config = dict(
    num_hidden_layers=13,
    hidden_size=160,
    num_attention_heads=5,
    num_key_value_heads=1,
    head_dim=32,
    intermediate_size=448,
    vocab_size=816,
    hidden_act='swiglu',
    norm='rmsnorm',
    norm_place='pre',
    norm_eps=1e-05,
    positions='rope',
    rope_theta=10000.0,
    rope_fraction=1.0,
    qk_norm=False,
    attn_scale=0.177,
    bias='none',
    tie_word_embeddings=False,
    parallel_block=True,
    init='normal',
    init_std_qkv=0.053,
    init_std_o=0.0658,
    init_std_up=0.0758,
    init_std_down=0.0758,
    optimizer='soap_variant',
    learning_rate=0.0039,
    weight_decay=0.0,
    lr_head=0.00856,
    max_grad_norm=1.0,
    warmup_steps=200,
    schedule='wsd',
    decay_fraction=1.0,
    decay_shape='pow',
    final_lr_fraction=0.0,
    batch_tokens=[16384, 32768],
    max_seq_len=1024,
    doc_mask=True,
    train_tokens=150400000,
    max_steps=6243,
    dataset='wikipedia_en',
)
Each number is 500 + 25 x the weight over its row's rms, rounded and kept within 0 to 999. Layers, rows and columns count from 0. Numbers have three digits each. The size before them is the row's rms in percent of the matrix's.

# layer 5 MLP up, 448x160, rms 0.0756, rows 105-145, columns 0-159
088:575495468514541459492490448521478532510510460494509496505471490510481538502488491521445519494504513502525485529543491528525477487491537534515490504499508454485509493470514512471468520489527453536461547460483472521469538522507485520505534483478491512493511481459496475508479472493515522473509531520553485509517453481466534535526492473495482525452502511510536491529516546512513456506530497493492506477493489511488496542483480510511469508542458531465505458524503524480492506492478484
111:490537486540513505492474495500493513424493544525496545487457467488487523548504501499486455514519509499534527474516493503503509517499517504516461506510511488495517520521515439485509534510475475461507496512574506499542502480461487466529467512508478487494514475504455473492504507519494477489467522501510520528525500445455532498445477469463506511522482482519475531506512480470483536466515509526520477524489476458476479522531477491502541481498499528440519525525485457498469501512486511
111:516499500489470497507453528528526469501526514489552456510551524489502515521495488517514460502470498486442492490499505538506533543512516503531506533485519531497571475442521484518509464516555475546509480506514501489510480498553464485457508500476489488508518480495475519469477530483525478483501514493481523472531502471512456536517495542498538470489505478508475503502483488456517518496453515506494498548502484503451490506471469472503490486456494539537517505491486495470522453499516521
111:529478478506480437496483506497479531496541492509542508515487485451485519502480533510501519461449477542481491517491530497519527490522472487504498515461526496545456489514549536519512513532519526515515476492493519529488497493513428475491508523536511515498444489442527515518516542505542508512492477491461475455525517499532500522513530515551487539458523514501465476483489483500492499512470475482518521504444503495529488497482537469514494486467518487467503517544496523510499493508535466
117:502485506508496524489510500456490483488543485500472521465486491510493455498502521472480543540495492506508520465554483508522514489470468513454469486522507502516527473532453478478502523484487497485511455497493447497517471541482516503481542465473525507442481542536535489510489499520537525478513480485480533477504519524533506460472514525510483482459460458514454477478488512463485479503478527519488509473524482461486541507542519519548533533511492495474554481500473469479511529506480493
103:473509498494484528492484551544477495516493538504485499540559522474517538521534475511535498556518526517526493474537488528509509484530499434471517476495490509487538486521461495516548474499462425501504463489468485509500490529485458474472538462474542485465498487502460502488494531532521516508533496484476494510473446493476475463470491524488479510481500537480483482452496507511430491497514469522473519496490512479489493491480513465521492507498505501509512495467465518481514498509484491
103:519512495493512531515531534498511484483522520467480502473501505475485510526514520533445482534484445516485523474469472490475532514485518506529515528509517492499504478565527520506547505481546464465521485526519523498528475465523524550514509482504474529472469489507502508490498513474539519475562513506489484500503550451499468500458510487482466508532497476556511480503462495536521468537485557545496503459495506483504500485560482494459505523490481467528488476501476486497514506502516508
101:450508477527469477535538511508490499528489474544507537475486482470560539485473520447500505500535516521507524509471504494512470517481457452490465517590513457508480527500472561506492479547518510523520520506479495484515480483541456449471509490504480460504496467521508462513514517529497489503527526479508528489504506499536503490501510442509488503486488510493482497503512495524490463491499533469512529521522536498490501505498487547473505494510497527523486506469522490546493560500489496
099:482487473509525531517495479479492502499531528476489517494476475485472498516524515495590484532491484506518456477487491536492507486491492532497492487477513502533494516511537518519521496485467506468503519478523498501529532528500486486477525511484533500533525505511498489465554525539493535502515427458481501467488460520511523525504467517475502482446476515521462513512450471513514539537514511531493497562470487498467501527514515472476563492450459487522491516517514527507498514547478490
101:544512492449483485517531488493524496511488467477517513442489542506486515500506533565466473496450504507522505481501501447504495544533515484539471533547479485504458494449497512500475483521507536455485502508516524448551466536514466525495468533486470470479468485490484471489510492520511520533512500457466477462509503489478511456484463508451489518500491522489488507498524492471492441512487464551478475482497470486476523505477500507515489485512491528513476489507474506515514534490518493
105:504484532512497519492524499517476548480516450450495530502436541549480520498522538486505497494504483502496475491455491462521526514521484440533514446488462506502534483508472527467498483568524510515505459479476487468498488487520499517504523508490479515503504563484491482487473480509527532519510460499488479438473489502531483473499492513516500560475536536509492504515473501514519514476496518508490539492538538510521487470495504547532517490517495506454501494512523502464502494477511540
097:532487467504463496518506495506490473470520507486523510522482508523552446534516465450497475511476535484507487527478508484523513476476510491503543493507504481551515514554469509533511484508545497506514501548495536504488494464499513499513503495501476519475475519461486543489556486470495568493502499525486497501496444493481498489508532548508487485502503518463521497456498488479457536450504466542503556493489507475469535520492504534515443489472456495541517521517486515478517493481504492
090:519494464437565485479494537515525500489476488548525495452527499514514511460529545491483490517464469495488529463478515506542495482502543477504540498490500511481476463489542504488473513493556487549544504511475518512524497520474500500504491475477515506477492546472513446520468496525523487477478500505515513471530515504475481484478561532478540472495534496533512508494490474465509509482479530534467491508516508460503503496516508460520510560454467488492516489513501492495487461489520479
093:512451492488471493488555484499490543474471505499520487500521489511511484516551521473493499482507493494501492525478549513528502471526486506421531477433515453496488511473538501457502523511490493482551487440484426471541489472457509475495509495504481478477500513537476481505494468528503487478483534476486480516527475528538501512485518512495461520509482469521547492503502511470544468491526536489453500519505471494504532503518494506508458494521455483512470479479496520502488500518517500
098:522484477505487496515514508550505476469482477457533475500521536533542542539510525495492458462523509520509516470524488513557478502494508525451510469509518515453511472493511519472495499492497539538470546493492573500499493521534498530509499538487514514518441531531465536479474523490487481509500510494502497513527479522490447535514499505513495499529516475491502515525460494475500531472510412510517480548541508505536521492524489517528510519494489515517469507502487519468490490525507473
104:478539460522519514499507504490487454490543455546571537463474476516494507504497500514516476492491472467478529496479484527505469479461503500504463524520456471532495510510532502454515515519496489424471505479500520518489538510500504515484492516526521528483485483491491473535463526532542501509481527537509465548503505470500504512511519488496487486547506479481483505520493474518531515504526502535560513499484553474540495520457473457523512518504503515483536512500543497509515510554506504
105:462469518510481492544480530496536546479467483487466469511473494529490506463476502513510500448473502481527515519482498477496479470497536550472518514477468523534527473464503465548479513456471480493498493488489471486528472545465504484496531491505473496466490530524491492503484474514529508448515530486494477467509524506502532536480552475511523551490516474514518501475468525527515506520549532516493484470505483501514502500534509469494545468506521522481429497448523525496497512519499517
106:489487496496490470487525473480480505486468542471506514458484500508485515487541488508500513499499523532477465509494536478541478523480526536502495497496486514537514479468491463520522473502493492474493532474504502475484464483491485489493515468527494491526444458479522447557524510538470465477474485516493495495482481463500465542461500442497510526464441512523497486476495462479450444522527527524497525478459483539500508538461476513512515495473459516481511527489457482526490474518487526
103:505524519510519457535492509538528520511532526502436540471494489528503579512541464549523479479475465519518510551491515507467485528551510507511486467471509528511481515503498478521502528503521485491512525492501480473519487504448465505509490500523500491517482483532509484472462480487492508517525503490444520521467528527498526498463526502494521543476531477497513539508472498557510492514517488536506517489522542530519520499491505505510496493538549459525457489510481477472471508547473491
093:515472520564536512513517484524509515526472510485500553524453523495497535515469503497554515482520510466536507528468514525479476483521522524487464486520488473491521469497526480530488488486568519535503527524504491460495482446475472477510511477533546482530503550466539506533494513498521487484489531523444532479495488508548475491484483486526501496462509507476471531522544485488490508504523518498488526490488492520500554518502476532480483478524498483547479502547489457529510495511502515
099:539506498506515540486520489502507487455515512549497522491474461494509546514492476477472498498515527498498517504490487498467548494528510505537488539511517473495571482523487471534482482547520513480546481511485525544535453489526497453497519487500535536496507478470485476485528492509463500527525552485509496458506513487473522474497511497512516513487510456501552475471542533478480527496504569528483527525497506476524493511513569499482484528481485501500541510483479510519518537508518538
096:519500482478514471490531481506516491508512526486446559515503457490494535503485510461511540483491451515502513512483510460466483466520504473483503445555519526500506516495484508509489490527508484475500479484490512500480544519527509473533526519499488519577484479507512528465536475466511500509480487511531495485488496507458475509492521501488512476558491478526472509477454500501558495508545444502471523533469489526499488484491435509447517521477492485496452506502498546536503524482487498
093:546460500499511495519516487511541470526489490519485472511496491461496485497500459476461499517471479534489431500485567492530530489492528499561474498469477538492519528488543477440472450472507510523524527522465474532491521428514496493501503503511525511510529521519514530505521510499520466514498472527471500521487490541510476522480496495502506536536493496529465520483489458500454493482496524493519536459462509531504510494503483526476527514483483509498544465495544511528517493514503479
097:467505510481485536464506515512500477496524493501478469519528455491470513541547516551512491492511516510487507517478474494485509508493520476509525490479513536519532503503478499481531485496472487469510538494498511509462475432497519490498551537504435560449506489472492480471520462487479488503511480496498503501474492441476507520532492495534490529497472477550478511524479512524516498487497505545472479536458513526502473479546476484476506538513497468463515464518533510500544515561527503
113:478498499501482510452489507505477493508495495490497519505524544518526525493513488499515484476477492487466481545531482466529485508484466431495481537536476465460466467509521485513500523450504517476488484507497464522566542479483534489473538502481493477492500516468508517530528498497489477524456534531524460469494522526454514492535497528544459494503499494483527484515459508496479485508494499506488474542500498508506472547515469501534508555474463500492468522486462490517525490558491449
095:519503511498513497468500523533537475499465528472482511479500500501455459537495482517510507500492488504519501492501467495502484501524487526487525544512438498484579503495511477498504559483518481437489503515479457493543499500515508447500539512495512473464526500517499502500536518513487470484472489466514498481511475476498509420433484481525469476515495501516528508495483541480484485542535490517498506528512520491526496495518510482478494535524476487488480455506535472434509520555506488
095:460498499499508541535470515541511505494482521523489516466528546486514494530540456452494476513493470493512505510491562488544533492518490515507463491523468520488477480500514507485516491448497531486520521481508514512491469508497497546511468506495464502520489509522562516521553476479520487483456555493521514470472508564495516521517547485507505512538559506500505502516450493502502494482495456500534525487538550521482520527488473509524495481494485492505513508456516479537533499477536525
111:502466480503518516558521519521511493458514500509491496515512485522506477494538491479513444478507493460464493497509484515500480465515503527512497475499518512495493494476511518505521524452484488514474467546506497497490475525501500472515465503536480454518478502462483488497537485544524459487518536547499511504465461575435468547448502512469482523522494466491482495492506515495520506524466452525448477482519517486525506523499491498460487535457535486480476494502491515450531475518465504
096:498481473502543500519537504473527544531487462457543527496548536484497520514480505475497478510505492489480467450472508508484511494516487480483480458461502556493509493524515536473507462508471498542509522495476547500519539432469510496458489557495495475510505484517506484505517499501478452509466521499528502470530496463451518501488514462509513484523496470508491478521495486505486501506467463504543508507520497449496541516521453505475516451483486484508498524519479482553481495470470534
095:479497562483515529522535530484493501504487509473477511447485498542510464502507498518475401504509480452565477463499465498528484505507419499502510532495466478526501477507517477497508534489488488496479508513507502511518516478499507516511494518451506501504495513504497513454484533498502517505515500478531509475498486508530500492510489494506512493501563492544454502530516535529500536551479490529530539515462491498516525510532455511509489502535504499526495540480493451463486484525504532
091:493469483540491507540465494465500479494501531463539502485519516504502481479485460469496495534498527455530540510489505521463508485531475469469470480491482519486540493521516500492497522484548493524499477575488458519507505477490568525509502502532426495519510507500518527545464553457523476491512519501534492491487486518514522498475493514532509462545525512507510505471486499491502534496500505557518480463487525514521494515443509543538523503492512472536495480508517492528518465502509507
098:505526514527477528497466501540491505444472497512521490510487539569489491533485498508500544512466508471493500529462519482511482501520506475500509496490485536470533510451511482507515490523506454513508478559446507495456453516487463496485506526497504496517541483524496464509523485488514508526444474494514517573509519543491473517494496508498474527453484501487526484544525495477524484456497554523502482489520514536517507495496486503525456480487509515526514476489523438483528496488511457
088:485503505531498521493572451529514504473473490541505503531522483431494504542488496470473473488511488520473467505505510519471524500546496500501508475527518497477533529472534488453511457517468470490514537501519491476492536544471502450524525492491520509516501542479545519454506527540513526483479500499489498496471527512510502494517460482471499486470519509501528480481496537473463532506500534485538482479516478520525453495484540465546490482480472470515492476500516535528511487512460528
092:511519506493510500549511508463525516519514497517486477493504477489505547517470425463505467464494533473514511502567470497503471495527477509493481508521555459494486480522520524448495510522481482498501490472483534515490486506523460513465489542458469490563478502463518516455529496481517532526485486534523505520496493490516448530519468474488487534539503515488455498517519488501486531466488464495473500479500467454513467499524536549488501502482536522498532506481492488502529526478508518
097:496494478486531499500532457514498495487484507521493497453507504480512496481482505459510490491551514517481527497479539540484498470504493483544519474466544477507497467467493491459494498485483495517486493429543493497511521465536497474450483477487523528544487520482534490509573489514521521515514521490460516494514538476538474493458508542521501482462538506527491470531464453487525485467523528532447517485470508522513500500520505536540471516479499536496556513502487510524476487485498504
095:478496481500494478540552518511475508483518504503482529511499498462473500500503492455445489469524476533537476475485552523565510519484496513564479522495508491495483508511523512498528452490447532472483485451503493535451513482477484450473512518498542489519474512555505520508517520466496506473481496456502497486483515527511480486474511507521499518450533459521507482543505536469522527551512495523465536480484519530501482518539511501505500503530512501535509518507519494538489525506502460
106:497475528469488529511515446539502488503503483534516549501478501562486502457500533490474500493564468501504495484480534514493462472527532560494478558525495536520445499553507520514465526562484507482533516533499495535480512504467527482491471476479513494481483505518486489478436492503525528515508503515465524528509456494488469514517520515541512485508506463539536489473486486505482507501540514504511478468505493465531471509437505512499528501488508491500508471487496514512512506503489522
089:490482490487485475509512467478496524527539500523494455497487474469518528469552460493550499491485470484495503511513557491544517505487456501512509464533480516514520488505498492484486505501496508517478502494525486489471524532532504474509513442478482492477520520475522497509540486506492470479491544467536524481518501524523494541483474512502453480540466497513493512521526508522487529515460536486471532528481496491540517484514469507524458452524520428524486471484452489453501464461456483
099:537478470493481502505481513496475491505520490513493499446473470449511502488563467475481510510522514529429493507462531532537517488485479470517458474489521500480506493468513496470502519474534500510496511421507481532487523499498485489509516494486559486494473546498528513473480501472500505480480499477535503514488511462509445518479506507488539476476479506450517477528484480522467494496537548506517523520480498497510471556510524472502442515486496503479505519536532518487466462466480511
096:461488523473485456504491511497486491486506526504493490489479470545500514493512483504485502494541485500480513525494472458473507518503505478504489520521478513529489496490502502454512468554509493496485476574538475545515520512487480475487498493485533519542524505511487441526504479467500512460513485463486499504482471528452535505475471498498534486554522507466487479501514528538516503480480476528493491415469484468510480527526505549467533491489533479472556502496492524464524528483478457
095:491495495504479524485443496506509528507505534484494500480530505510462474506542497537458498461501504511495516508470535489459497537506519471534499458480487472498517522510514499550539544534515468526443496504551531546472484469469497507508484505488488464478534491516496518494499475507537483499501484486510486438489520489519490491503502524498519451572503491524470498521470546524499523460519514492472521527508480501472515513469502481489491542445495548430509515487491463483504487503486481